{
  "n_layer": 17,
  "qk_norm": false,
  "tie_embeddings": true,
  "parallel_block": false,
  "extras": ["capped logits"],
  "init": "uniform",
  "init_std_up": 0.0442,
  "init_std_down": 0.00479,
  "schedule": "wsd",
  "decay_fraction": 0.716,
  "seq_len": 1024,
  "dataset": "wikipedia_en"
}
Each number is 128 + 32 x the weight over the matrix's rms, rounded and kept within 0 to 255. Layers, rows and columns count from 0. Numbers have three digits each.

# gate: layer 14 MLP gate, 320x128, rms 0.112, rows 7-73, columns 64-127
# up: layer 14 MLP up, 320x128, rms 0.118, rows 7-73, columns 64-127
# down: layer 14 MLP down (transposed), 320x128, rms 0.112, rows 7-72, columns 64-127
gate7:148138156081113128078154124150169116108135074170042184141115066154066128097116119125151132112119132107122147160129110128156108102102103125138128168156155109096103069121130172105127092147103140
up7:105190089126172152149148175147066115141126133108166086179141136080133172157145122170125113131174108111128188137131122162100130159097151141123116154164065108109056134107106092122233183182101102
down7:119132121114107161105123075140151164106093083119122155134128108141155190067105073133156149117090138104141085070068103056113183151071117083127094110120175134086137101114117120129049070183086110
gate8:182127117131186112148180111109118115127121166131095147094124122158165119099144179144170159112166101188160160157123142120138121043106115235130051058155164165118093147159080074153119107167114120
up8:170111174113136106130132129106134119107148081183114112087099079134116114092206186147138210123120128147172065133095160113170187107146123112152184163133110142169102149108156142167146198078129140
down8:156159162069116135054087134112112189133195117128113118160126214124126113131092134095112127099103181074194075138146164145101138194075096124179159173148123109124117099137137131120108169092120088
gate9:154111151112090108203168092116070128082124130168122134122160075160121104121220146105080136162157178068101160067116102100140092148096076146098071153116121068123147134110115135081104151127119178
up9:153135108121076156112168145183154163113132138153135172104077141112125093099143147130180087115182067092104174158082111141169120156131096129130131108104091133182083121139133118127191082079109184
down9:135095155103153157131052137087139125162095110077040129132128164098158132103056061110144134148047113205165104138115168131157174050131149154131140110090162125140134128111146127154107139088152102
gate10:156131134134102159168103106111179106086108204083128151030133121112093111146112116108172104106087133093142116132143059161109080114116138109128122114135083144098143121161168196131175170128135031
up10:156153142137108155089104122137130155120105160151179139105128190109130148130116063074157154093149110151089115146155058117121125170164171134086114118105114112136111124130113142177092145109111138
down10:137105150120138119101127159096101163131148150093117074158123135139112146166120197164098129143190189148114140121153173137105182140046132118142114117129134123116116117144119107085108104108158154
gate11:123124106075111126095136137151165113166071129085124110105147123128116135115151121149118117141140102096133147169138122095173128183103136142163106082175072160182089057151174066136143126176122081
up11:062115133122123097116150080102148108132093090172174160121149111125101100077086118104090127133152122143102177103195166130148152103136099132086154136104068143153141088135121117113130187153080189
down11:156111153155106131136111096097169171105107144201136108086090119162117105099133152093216126176109135155158107165141058137066144135144103147195142138128164078125190133092071148132127121089126089
gate12:127128111131123072120151121115144148168139166079107116065112128114206100097115149097140146094166129080071141154113089157060081081112175118106126194133129063122135075124146101110146085087067091
up12:108100111122137166161096099087132187117200078117122130127104059100129143098112125106120121126172103091126155103140057110110128175044108133081138179118099131139096102109071131070060084111130163
down12:126124159093075166095124122115200123142092105099144134156137148113166121141134156117145148194108094185186168138124121145158099157153226156092140142131115142134078133131073107169139151119162048
gate13:134093131105162154104178184123199095099104130114165154077134190119158112072157133098150164159156130142119135207149127211099141118182105161131147092133111137204082092162063124095093143126150115
up13:126071127218150139164134065093083155084105136145192051142108074090124188121121152146077135127134135130108119148154158111055107089136127131152100151044223129102106108186086159149138151119138143
down13:158117138096132113107114150097166134080166162128146158166108091135151123152122127126123095109088100169136047070166069103175119117130102105082081088191092144183129095184141174121143165111079163
gate14:149130142126090134112082091063107135074097117092112148145040100181091148116151211122166158116131120129170142064103118166130140128089078095118136146117145140164132104037086091099119140142082103
up14:097127124164143129160114148159065141119150085116100110087166131061083107071137177168062117155206147162106109041130092107184156114102118133103173126132112136199155129136136160113137144142115136
down14:119134145098114124146097157103147132140071091127157145072143154146164106123170073105188117175092138195150177078140114161172196141117072126100123080133118167097183134180158101118106164118103126
gate15:141068061126100110094130103139202128169135144142149135097115102097179198101136079129133120067154182157150090104117139137188119149136188141182166081194153103068133166156181164164146133114145151
up15:115107137129102141111146170144113088160087158095156133085120154136090170123192182127113145117115103172136074180124168076100162138188088130133142138117099178149112108158117147137092130135112107
down15:125151123102129116169167152087144122135138156119142141107089072132150171157068085169093171161112170084121104089153139106148131113089174130139126167173126165143119131129104171107067121178125085
gate16:082040132129083120173182175158142174157085125110139157080141171149099118143167137153080084180125128127099080159157170100148112092086081148108158122162191166128090134160115092114125134136144152
up16:125166123078126137107086016136070107127178169140094137216077129117213157141114110129139097136129126169133084126137145141154199148093133101116137176133149132135199215088134174160116174132137129
down16:211147120084134052101070116106134129122086123120153197138085095128126085101111179143153161125212182120154103126117144156061103161071193107109115174135133114161169173037128168171174137113079123
gate17:088169137100173103134159104119181131128131130115127170150108080114126091107099030127122172155138133141148101116104098193144155120161129164139133165139136096123128137139141121185063135217095135
up17:090137155129136129102182106106206131118087137072158102132113100090133116134089151138116116114131175124076181146093141161152125113167126150124147139128116140140130191147106108138119154201132047
down17:145079136127120125122109134141057130120182071135108101152136137064134140143182123124134173137101146136141114146065111145073138143124145103148100123136113065068134089093090128108123112106131152
gate18:153104157118133070123194098134116149200110086146111093097176131123083209137141122141081167132109142152148093131116115095135128142159170102111101173119112099198123111128135153068127081143148128
up18:149133101115111112138124094140109097038109119090119104178178142081120105038118085138076180096199093144143089137110156112115106129168093092136105138078145168133172198135076076104143078183114136
down18:144097153124170095098187165091144129133067067204125144141117132099116147118202080159106099126148111148128150138126154069112142148152104043151111109168124115170120147159094139121204125139146128
gate19:154161106139117163145117146105115124124143129092171139147135117121104107123147152211115118150149158057105128078139148180121121139075165109147142161108181107157095139084170152125113148076137110
up19:148043122109113144164099165113072116099088145163111160130139097122061139160107120146126139147172131123142162116117084100117111181131140173136130133151104087149138156145168123118079095090124144
down19:126154164144141136110082091171157115162150093111123103114068154165191123113159111104093133090125160133159170149153118196121143068129137102121153116136069161139052128150113168124107143114088116
gate20:155081074135150147132145061095184099104163148099091072169129126096171153124109141107148139134158145133165135100144138138125184115165194066094056155138121153130099137120119092169161151185139064
up20:089143125119124125135128078095134190078097147135128131139158156106131150106147173085133099068063188141146087108131055157176096110064133115124118135109123102103054155160192160164151132129126146
down20:170120146125167091075147137124127144130133050135143161091149179170119119123138152187093100118156089103137122113074168095099149107143110192174112148185083081152175142143137084087141171128175150
gate21:138181149104089120119157093135090115134137165161156113106163107124113123125062133127125132087107152152102156086150080159086142153106113114165124129084158140070108142172132184133126185178138104
up21:206191063198121142157128072112068137128076086150124210151121124089147101136181110110171118156071093169138125076151114148063107122125093137110070129141133082111165118080121093118115106165136190
down21:050052143098114090122086180147153155125170146160117056109126157179073122122093188137132109141164119092171090148152148126151140157138139110133193155113121159139140156069129104111174089123201100
gate22:115136180099092114095136087180164098157116173145148126076134124173153144109143107132124122154079173111119099141128096130170167132103157114154138130184128162098161193101150218100149126090164159
up22:125152148052149137079142120135151122091100217135131155162152121185080124126107137157141137121085129179139155156087146116106109162138168118135102139138097175188133088124137159135179089144180087
down22:107084121117149170160120130157146111089148117114104141077117155142122170096143074113118108164104129165098086124079113133156163110136134074177186089144095165064140145128096149085179155157115159
gate23:131158169150094126144174165103123121098059136138114069188173132106137168081137120159095087170123094118138144117145115144087173142072155153122127137142146142120187193132145145133066171132105082
up23:150146107123097182158112187128162163136130160116141131141162170065125092134079150156148127072151139112142138155087133129112126121114189123126145112142130081102127158184120154166169164212141088
down23:137112113116135123118141113144108101118101184074113148162157136140141145110151105045093122199095139115168110161119129116159162095099103124065129191133118116138156138176119103149077156089117141
gate24:188084191197130116197126174158109124154117092134144073197157115151133133181195138108095115059102146109065054157135139126164144077107108090147130158141141101134124146108056083132142145121133169
up24:144200150145137119106214172103116114072123065151120154088099096189118130079098161165064081144142070116122157112108169164096176107147114125108173164142144115153141128130144143174181131085133162
down24:092132070067126151140120097078147118104113147131150127157106100096206097167101122147161139154142088125237168129141149113139171167066128161096149136103162156086147106164194172102131098073124111
gate25:095126124128131143123101149141137069088160130172209143186124176120130159136175128092090105086140216085147083083127130110161124182179114163091181146129121114119139150166118170096145127201174176
up25:149144106110167172138155087104131174152152116104086117067142103141058130143150145155161134142098071149138115093135151114150099112105145168167117131170161151175141085088099129111095178096148136
down25:108149135148133084095093113156123097148167055135145121141135170140091147181163117233102124091147125151133093135155139155088109127147140109139148124090173132160166126134145116156120122063148130
gate26:116146100091196080176132106073150181102056126114115147082144153142097156131196160135091148126148137094166147122069149164140141147112162109128120196134144157189110126111155164101152067104111117
up26:115102080176168136108165184143160099116096106115124112113150101060161127122148153124132117114116172177099189149074093146117155089106129132094187123100160142150120127148145100105117139131150140
down26:091148087160146115162130174136158039112088058111098172167143176127145152104145105066177106092127100147165118086193169145067155150140123088084125148157066154192122159109108141113055048172130120
gate27:171100137168130082141184188100124125094124157098159149183117164157108096118134143121088166057121154172082103115094162126161053143142101157104120161149040081096127113156113134097100117154108100
up27:109136145158115165156139104120113139189136159138153087076102120097146109089156101127130143067111155124097123108072117136122133038093135134125174165146149094098122085087078092121066136120096116
down27:136092079125132116165157139152131116114106135130126131145143107155163162102126171131103128134116151140078120092173208117158089068154123122090095153180071094132084122159110136155168111146137105
gate28:088140123122090181140129095100097161136091120173075070079200132174126135095138087130114102136080169115179129102137102163096163138195146131181144087120085175165105120104144101089117141169113095
up28:086122119102114139154182101140136136169172191054138103166158184111130148143150142133071062142105111113141107120180129178107090144180167125113186124119124150148163133113209130159114169162164153
down28:092114153131134073126136102103138122094143133126094140070104148089148141116084119102108075122104181115164148110113109154124143098163116123094106145137195141112107142106118078088128117060066160
gate29:112128119203109151199146066090127186154164100105127079090102117144115088145150127169149177066136134134175129173062155139110069106124158158111084097103159111047107124093132131108171064086158132
up29:084115165118149153122215098023130089204094130131088126194062108090097136093097146136152116127094100102171068110105206115170124135140119098146155137105111130170083074121236139126178088174122152
down29:160113116065170133086121152111092170062132166044192151107165107165137158139067143099091080146164113072087016115130132084090122120104115155122093110137203168104058151157223079111099137082127150
gate30:133142105136109113136089137113141094127167116102153091140136126124142190178104091141139127138073130116104103113156119149154125166095190190061199097136151105148099114075123115148092153151122145
up30:101125068137156121126168109167109125130117144112150152121122113110163121104107137089115120101149189116091119136093065134190113139085164084085093202120174114097138151132108148120142142136135117
down30:119128155128156111146093088111113115135122101149087092157129105165119147159167120138053151067089129109161118126155143136145097158157115099143090148109084182120131123168144140129174109104146143
gate31:144112139138102071102128171057135130077126088128146090086142113132179139130104173135108135114126130121148125123093148120108150131118106140126107115179138139079165170107169105137105109103126105
up31:152111083073143167142146126111119175138121173161147137146147176138158113148148127125113090123114164124098118162104125140114104170124160164108169166129154072141147167126122082117156151128143085
down31:129134108111050110200119143112136128084136108152159113090077113084142166114103247102113068128142179112170115114121121096114119112065079105123105149150152067138168184073151118097187131151109072
gate32:147214116105084157142134131132159151090150128182162067138161116129105160145182087137114177077131168133103129142168115143098160125067107083126104166128164114155163162147121107095088133143133109
up32:159144107109108096103179101105071087189113085177102206126110136075140103102132159172169183143133127131133124140107116097094151093092140188164121081150076081127100140097162188130168202125103176
down32:127075050181163147141156106137148153174105124161144154103088064121120189147150071123174160144126141138102087126127062121151116142132176111111122122133104151141118040112124119130113114165119127
gate33:120138122144103073082129166131138157148195117131110129130162106165130138142158105093143125120132135078076103149139156107165135117163091118131122239159131120140142097100094192171117111104105167
up33:158087140124069173110078077129151086170141171150147143073153137129076128190177103112147157158123136093128037080131160098130129088167126175151102133169156167100168108051125152125104139077098139
down33:061190135140103125111112120147176101139185141189180156060123129085082135127077106132135149106065151139180100119118142108085131105148112126107172083119109065110162138098172092176206107097102153
gate34:135172142124125172123150069107170141091163120156145134125157103195123139096180179126158155094111150137124123116044113125122091021117133126096109105095212114167091146113180139110129133083135106
up34:119111129128166104138125100037110141154081094090128134167082061150088122142064098092130122138152156122168172188121111136180141123120119189072161183130138034105143203071127142151140040085107141
down34:134129154183100165133146160064194134126123169128131164104132123134129131058093167098119116070115163117171113120101143112157057092177161150093069088044195131183184207124186130138099100108144124
gate35:146124132173092186097107208146147177116097154120133132107151114161074103129096140078077140135159069129087147148125154161098090159102128096106111136114110129210156050106129091137141127200193067
up35:123147159133102140102156170122158126107125149149084096116145131165073075145073153131116127117106107126067143117089117157127144159177120114077119105127139127116149095114116164093117143180131075
down35:111092160121134095161216075179084129106167140100124080120138132128158179118167094160169129068110143150173138088153169103138158087114091146155151107138157179088100187160120179113089066042093218
gate36:123143107164116169157129122134196144097135135161122115075132132106141075123126154107156128081088135108128149106080117135127077162082138131105088167069174070092129130191153165129136139075148144
up36:139154092140170122132113139112148090164108179119117096145102138102121134178118156082122106113125157139194181169043128114096108088132112091175093131151126142148151177084097119098177129094169090
down36:128123114165070126135113139134102153173152098099164153063128125131122147156077130115079119087116116083143113214156105136197081110132147115094173099170104130161095154182138156132094101060132137
gate37:118090108108130122130092090169147184142124118039171123187102087119153103156158136103140143160130176153078186146100134133146108141101134097127113125211114162141125124057135129084169106119097141
up37:135080156107148130138116142125164096148149168127094119138112121131152111082138168138123058161076107131148158125144150163118074070119166127127107111177159118143082149128127129102121091116102086
down37:165182136168174134039174169150131129119159093091116072142158114152097179074085136151139125124090164138144094140059162121107140162124127152123133124085096109130138130089100080108151175141085116
gate38:164141111142140130123151141180139123093118129062103070135133164141183173080136125153090072132078071160073144124141165162118139137170080160170094185091146150129156111136178148139112148130120149
up38:179143109096128170135128102107091066050187141135113111129140122139116152122109130079085109111104146126115096195100140144113084113107139109105092129133142142120147128164091065140123105082124104
down38:148119119152148132137149135169208149066117149073141074122120130106128097107108097112107105144090076078055121115154172073167132116116093114175120130105156109086161148146166117107130169170153077
gate39:135104137125090066163113118160112126097118077139121099083157152074171104112154172084083113132128144117077097110110137127093160103136132078028172142112099115100157119088141126152135176148091123
up39:143106109087166191049160158146150133144129165161222143110143150102160128123043097082131120121118116133156088137130108186177119084121177152142157137170179192098104115112086095121130141129101154
down39:088141166166099105103144111143167165103240121151134087111060119099182167151180108114095138162068112097113084110119136155174122126169091108184124155138120152112092116089113113128206179100166114
gate40:165181119084128149150205108113113206089114183118060151149121083190123145150155129131133141173095133096152143213054077119116162083087160162190162180184112122107101084114109125133048123102133103
up40:102121140137156163078153122122180129128119110154185148138067116124150136105101140178097154083095086164123144120046125149163131168093122127163110136121141157104164082099137099096178140125137097
down40:119155126136142098108139148108152142072145144101104070201101132088145127172159073237139140137113177095138155119126172088101132110135094151119106113124176156120184093084072126160117182180155130
gate41:178138086143098205162102076127131154138088112131146134085177051156111092133070110144150183116054136217182134119185143130141112134103131141148101119150112154167111079112095132133093156235112086
up41:100120141085111053150130134058158150143141093150124193101110199079184119092125108109111120124199095050109060125176113101163090088144178148110106105110106150134167094198146153087088160045113111
down41:164152139114193131091140125097162127141074057122144180118135092120153122129105132107183098104171138069118163173141081130145055118097175130048145101111104138161175178159115103163121111124099119
gate42:140126100125122048162100095148158147128142143149165141126163123114067188218168079108131122089164119125100109147076176130135144151200136129103119091175172151176139094140073121073143103061094068
up42:128128068130154124123147132158144065137156172144147088107146126143128099192183100097114130135171083141085114174113136166131072148096152188168131106137121147115186123125090121144117099101117135
down42:160069102072109123179119102168143096165118104139103114110163085095080143168094112106141122136183113125104140162152125096120107103125143076137060133167130169124126166097110142150193128087146095
gate43:112142144067170132114171091130131098121078101195192134078149087166137125164114154128156076117083128111177153143121090179108085118142081140120089188106113110055124116129114085143107097175086111
up43:174133178145096125087187103078159110100133135133178164141073189152085079069126122067141115100174223057185165070164154133135115149187173127147170166107145137149181039098105150121167113156112137
down43:084122138085125187144131130099166078118129059148144106048086141093184145085133103057104190137165164107175156104151129114110109139166096117122096125169100196141121163151148131128197105059132155
gate44:115095153145121177084139148152181146138121137130112153138159083100086121157193051180171116125128158138083127107112097134075108143080130145086076115158134046118139160119102102069146119094141150
up44:196092075119139103161036176080126112161124120159085110180087116158143098147111081107144076151140128133092109145188125112150090089175142123140173144145156156135165133098114089198115152156083138
down44:150114074102169070122101132133103109127129113192164111093105077135133106101133084136131108093120097145177135125113096110165066073117133120148137098150103164189152103103112097116116198210080161
gate45:137135147090108149160178136100185113154130090089152068081138112179113183124160093163184117157116121179085116101174110153098127172110137110083067143135119107108147106147083040076126073079169138
up45:196141118143148111145123119139122109096113093098124147142150165112089166152087076122092139195130129081147126147096178074151102096154181143169122084116102121091108092138161152123188100073165109
down45:098130090124112116103159179125148193078111046112141162100145138133165129174107172154113162133085076097171178171174128133143121072104133080158154132112129120129143178141158100133102144160127118
gate46:170177113189132137219111136155132105069159069121136100151076104152098115171104124149133146095106178121135123098083143112161108137130153095132164154047144108106089176089114151104117104172154114
up46:118126100049085081110112149149129099074112095082096163152140155105146139125143130156096127206113097103090115107120117102096154144124160096147165100177101171181097066187163156130122163123123140
down46:099057134070124121167119077076066120081085124140097177148138178159138089085173180144093126168153088171122134122126100083104144123131107119139115171107128132164156081138128145137121089163104118
gate47:085068133078139143158168121141196217102108110150133116131139132174083078131126146159138140145114110155146155098125148070117125167155164121120089127165132157128163141108127105163100120145129145
up47:156138144103101113148164084131120102195139154127108153121125150166129121127088136083162110144152137147100152127185096135148148154152142128182103091121169065092103103134135079118111134091132079
down47:165134105132173151163093138128164109129158173096102179127150149111151129161158132127136147143121124055175138185147163125114062145143101115133146147107141153187125162130083163133102110123130118
gate48:083130161212110093159158112072108081126102155079144133143173086134148129097126113089180133088084139145178111160136105111106178130133173142148112161151138119092090135084127145133144119188175119
up48:116110119120180130143117121111133081181101095100132153126122154097186114158107152080163145107122139136183122137139122108109136135114129126089170146174140173112073115112122140140127030180124099
down48:176135132037067106110131065186161190130117139166084093167122159164119138107112087100116097159130079057068178055153124163106093137111120153165120122105126103144175105132151048158156185120085145
gate49:139104166121124121123194060109126181145127072147172143129140130132116142135170133107141099131111069110104118183177075124133086148150057115131111114095117125116085187074058095155188180135103140
up49:128138084083110149163119143137148097130074090136117166096116097212120158146112107082152126113089109142129116147112049080144132195093085129098172171137171106166113168129096102061110108107176153
down49:101097117119140162133112194110130133105136077148138143106150067063153131150157150167106108042120103146065137127127124109133101145110149177160183164139111153174052144107126087109086092096096086
gate50:151125118107126135134141110146124063141052143188135119126183184100120123105065155085137114143128172123145145166155144184128066165103143062121118166141137165118095139159109141105149081172067112
up50:167105067065123117068123122180116159133161116113086190127160087100135099130119071102119076142112194051133126186127110123117147128142113102084087117123149195091183145159181128113100147107149179
down50:130087143132151134169127152145153113135076130122083101129122144110137147118133152155129114102123100105077158131157142172061133147126164102133133157154146185114099131174118128062075104166114124
gate51:140114136097125142128191170163184099123151133139124112137166196131089176153189124118130085131089181130141164120154142162146179060128158156108174151147155188125134109104116118111171109165189143
up51:152169080116163134132140127078103117133155155093161129097098063130182136107080090124081120159113093137121156163132169098112109084144094073117146077135162113183115131128090063135172191210073075
down51:115118069067108156111132135135092115138169157175100105105122071113084152153168131095164090070123170121112177133141115146088109185166130143178198119145108137166147139203155135137130167161116123
gate52:171120149109117088119188134077157137071069154126156160130163071159173108149174126169163174123158129150140130131154172112080149132166108107136135108111201121099137125123173123189119147093152110
up52:115061129098128150151078122019133147124116130163130160125132095129118059115175147193154092132151166182122135141167092183089122131100116110111138123065084172101091134113109153177135140160122085
down52:144160130095103196099126170135159118136168085092126176168103111108130121126116081147072143151189119139105116145142157154106062133149130139131096119126112135147128136194161127131132080145128113
gate53:169140157158138129128069168112183149144133107062153073126119101180138141124117132150103120156132109086144182150150129162196167163104139160158139179113094132153141120086178122125205135112119150
up53:148099059114100110124133104130072128196123167158123151127148114136189146123112136171020158129132114142147160127099134167133128103161115105171176095139141137082137122126112077137140136102160118
down53:144086140100216115110091130145108117118140169131145089132097125145095132143121139121210077115139122099135126109084161105151143129047073106138155140092154084116154136067115159104135129188170116
gate54:181122089178134129141122093126153171131115180115146132053094103150154127107105177069158138096129171142116110168069136156073129139183127127114162097138102185142054122121100119092117087124102127
up54:110157128078121122154168119124151134100176097166199153150126088145155114062116129204146150105159167060175172149142112082108162122137156131141116171137071111106169191126108098121123149121121158
down54:144161158134098136089193101132148139200159114180112076160131099070078180144133151118090138191128151122143131113102094159048078144125128126186147116202109133116100138077138150101093140146106132
gate55:138143122169110060127167136138127165128129150182070085110116156076122082099148102079164192023168136133110112193111184116086124119101136107143139159143135121068152115108117127129130122099074140
up55:151107155159149076168136138108205162128116128191092061119080162143129139145085120173143139092095091149114143174122162091164141117112146085090127117141147079161148119178107149095190152094129177
down55:178200120139164127177145110150131154142109136180043146086183131147150178100100144101127110133092179116120155122086162113067116210140111123131120130124143139144163099154160130163076102128118122
gate56:111118069136102114122089114080137129064123159070102130167089112157067074114088136117077092181210104155115103122165103131123141107100129115140131159086159125157108120109072096142121095235160124
up56:071121121091176104135156163104149168115139125098115123124162143117095105107127094103101132104128104149172108118185109117148076118099118165094187155129135194114081172092157105143078142056110153
down56:168145132178064167149117081171099098139102090098144144143083161122161106109165137099106112107104125152138114168132168135082131121098143139131054166132116100156175074135127121168132085187180105
gate57:172046124095137149118170088138186158146133127143131123115136210142126086116187121131129154124115146163157188130108112110125158157082083108084118156181117149172154157190141139155142080082147085
up57:100130104160105123150128092153115104145171097112069140137149124178154186154118071123136096157127182158202076108133110210207087193100110131101095178097131117103097130171106094154119109135154100
down57:146135084090138121147138098141138136112154113078139135092111164169150110117163128122095224119115164176114104113170145128074082083116071217187081100135140162113144156130124119162136096161122101
gate58:150130189140098106051185173172178116118114117117084166107168151129135138157165109097120191128143131063169110126173139065071082070109083141203086095125076149161143179140178109116123198145152116
up58:145172125144125134100122171161131103061139153124115145162142145137122150118123127154102105129162099129130136159176176112145110114118146101143151130150125162176135144138089058148103192098082151
down58:149126071138171184189129163046118141190120131113146085106175070170098102085119065168125150106168154136124126113117058152120159143129133165054108099079137164047143091050114144132110053115138147
gate59:152110125107145080089120126140114130082094122112154140140156155139155145188182086093096035184044179142152119173120155145121099131090173182083156105159146134119119114162040108138132106122089167
up59:046106122109145063155135152127134164124087207105131122109077111103112133110084142140152119114124163090110123152139124073126089115100142110155112078131108121146116129088124187136091112135130165
down59:097152167178144088128108107160213081123123066126144186144134185115109135162155104114080167149093128121148123125122135106122124072136149119170087143203125174082153101123155138158132084139094156
gate60:160109111057124129121106106084109152123189110170143067110128090136122166106140071148129127130110027088149121144120127185082150141142075100119071175079109118118092072089139072122106113107125104
up60:127159114138060119107113099126133151143160119039105125136146142081122123120115217096109137100125113129141118071103167187115138128160082105140155103116107158153158098148144063146132134111154105
down60:129151146142107141139082070151110124144082120123153122128130152099116156149213137181118112177179099121112181129089110053102110178111113182146146096144095135114133168123069150105096086106134094
gate61:110127144108086100146137197132176085127113159132117087152086115164137149169182101130137093143110161182045068120118104119146138157152113168125172111104143173111123112161118156171139110128122152
up61:132111143141132071076133130131139074110138115133119097077129156107094080131121149129143128194131137134111182069172148093166185101115113153067127169149162108136143121100127120099104145101118190
down61:162142137142177216077122064093111098177027152128147164122146145149100145121161163127150099129157168098147155144115155109113140150117083046131086165114132191141157149151121124127107098113159112
gate62:172129091124221105149108109128106142073093152149136219126145176165133132170141165159158150151113070131136104093105126129174168163160122166120134131115111118100151111114090080147179123207104150
up62:181187078134152113100201148166108167083027213162116113132128115122159170162165132191159086161082118129109124072146117122151081152094173132133219139130089134110129141064151127101154121159097116
down62:126091151146107078148144109115133131132129106077142092116140162089100167111102134099108072164088093108116150180213139148124133118160067074151138128130104098119131109118124122095097072130067190
gate63:163136098110107155193161125140142101101123082167108137179117108122095095154149149082077107121137093114144094119127134066151126130160164197097151148102138129137087128081112089174106084138184114
up63:149106147066094154092140128124095168158106156133164148129161066183177162201120166082151118081124144147086135123064135104100087155111056078107075113113163114136157104178149100073088102103104118
down63:121104108090107116175157093108163086064135156110192137148114089139097084117156145141122119144156111108130137138170078144135124151141134194080207159145106123091156106113105075193159144045136162
gate64:128169167079134146183130148156113055056163137119167094147108162098140158108125139133141117095158111134134160124067112140123147138159096103156140071112113121123179182092082139085172102115170108
up64:143111106164123098072129128168111140129118055125144152147119075162161047148089108069140133159110107103163135145075180089131123107210110082146132076087182144143078140157100093104168118198143138
down64:128160098130158191187139144135149148107108151095111159139192181146104182150154132176078148080118163181092135102108159148168096089091144104122082146121104100129173122117128158088136154125115107
gate65:123132084110105166086079154084155105131125153120156124110101184122126147184158141176111156057144115098126130122137115120185084134105123063144084023102092137110114157125158123112208110124109085
up65:134168103203181147174097150165197122091105153115146050105090148100139175066141153195130061094116167128120094142109093108134120119126163132133088102119135121139127121130144141127194124108134130
down65:097161125118130115151088174125159136139128134149152128115175078116183122164099183149135129133134141139121136071167107167167116111152151105142155141138103093133168177131129116121163181092142122
gate66:125082065108180142138132134136089163145129103151148124077102140095145149190117128105111150091085141178152137029084082124155083151094111149122229159105105154127132110078123136117096108122176161
up66:125185180115156193134221118089188179141095087120133125136168094147135141135141102154171097122149115157112086107148081128162094171081147152147114120159137151127145129115097092120072183118155146
down66:051072100088159126088071151118119148108104128196149121126080139116135082139106121101111118125077200137140141071087178174171138132131053141147187097082075106122140139104168186109105152069125145
gate67:090110070156098183209189153014058119233135125117156047107103122154130082084129113151227126069111203117164103138076129127153074216143139149041113159115166123073112115044168138203102044147127111
up67:112131139142119117073076108211133166111123155145108160144055146096164123233071162069097156133091083149157123096183087122115123110119092148158155139128184140141182117150102121104151175071098127
down67:096141135140106165194177127053071137190138091091095056139120096130123067073134085171224071080158176097084134152103125127141132179149127154071139150105148115049124116052126128174100079152147129
gate68:072167131077170135169146148102147106051106162119170130069169102155171152095133123145157107125140116124153174127150171062123139078139155098141191154146140091150102127097170122111168122124156111
up68:078149137128107148104114063140131128128092163144166132132129116137155083101114146076104135093143117115164079111128157104193081076167128080170103142072153064135146108155097147066089172129057158
down68:174134204100173200134096131105150121074114158083142156124090135103159144109140095124134162085130219120148076150162135113144104106169149151101168134134179122121125125107207106115142146068197119
gate69:200103121168155112102143179165119079105123127122045123181170081135128087117144137121124067131131092058038100141143134154187126160211060142060128066132142110111131155121162113150120162189134124
up69:140081135133096125138121175172130161047098137138108083105149160138084083175114097151077108126173131111170138121104208122206156157126111141150147131140161136104169164074097124141162137099093165
down69:144092096132169164163138139079121080128107121069188147124151082123110146118097135115135084094132132175110181171142123109134092115074115118116163096140135158122114122126153115070085131005154110
gate70:129117111147081099119147154100187162133158104077137092102147148168162094131141032121093100123143121141118130121174112126143104125159144097188131132088144181092114141159161191160166113101079162
up70:131101119072150121169133138124155138160158155090129155158140104071068107124128184126153121134157147116161110143098173158112189122109162114074101107150116109102126115132129116097141131059101158
down70:147123119198129171104107084109135179093121099114110161114132167121220102186193082110146114119142125103133121134125072104128104131186109103142140135105162145160166135098142154149127139194102114
gate71:097124146071098175047169098122103135095102190113145119065148099124059139149143134073134096099121147117130119136097113091152140138114133153142184106128151165127122135164090117131148111166157142
up71:136134150111166078123105117119105109157197119158061183145103083098209125116126159199172111160100123188107164127067113141125116084103106090106162094131113171156213061133170141124149152160140162
down71:118131134062177110127155149098094125106161084094122144083108134156173135083113178120118122129157125104111135105164077110170124039096120156082135122139092093102137138132034117118149041133147132
gate72:087119087135074145144095106136105152112158133082106148125103114103094155146109131156141119118122129107126138141147155168150064137116149175128105162131117096159089148149170133158112145116124130
up72:060165105110156148123144135110099132100124084152112192076110118129096138123186113155125139129141178127113142160144126142133105098199179125081125169111129080120113183169153124099127107145113184
down72:157122105144111106064124174128087142172154189088134124173110124145091137061099137108122123171082140142144111151109132103158179137060087139154079094141071150152137131135155106098149186131090125
gate73:138109066091142051092145111101150148034135056096135136106123118083141153050152127135174092120166111113118155180172142078107161115098129095141112175116121103104117129071183150115112100107180126
up73:109075129094111175149112145086098135127086188083146124126100157108111174196122131183166163119087122145081165082121050126152119110121131195142114031143047136154122165078155168158101124162089097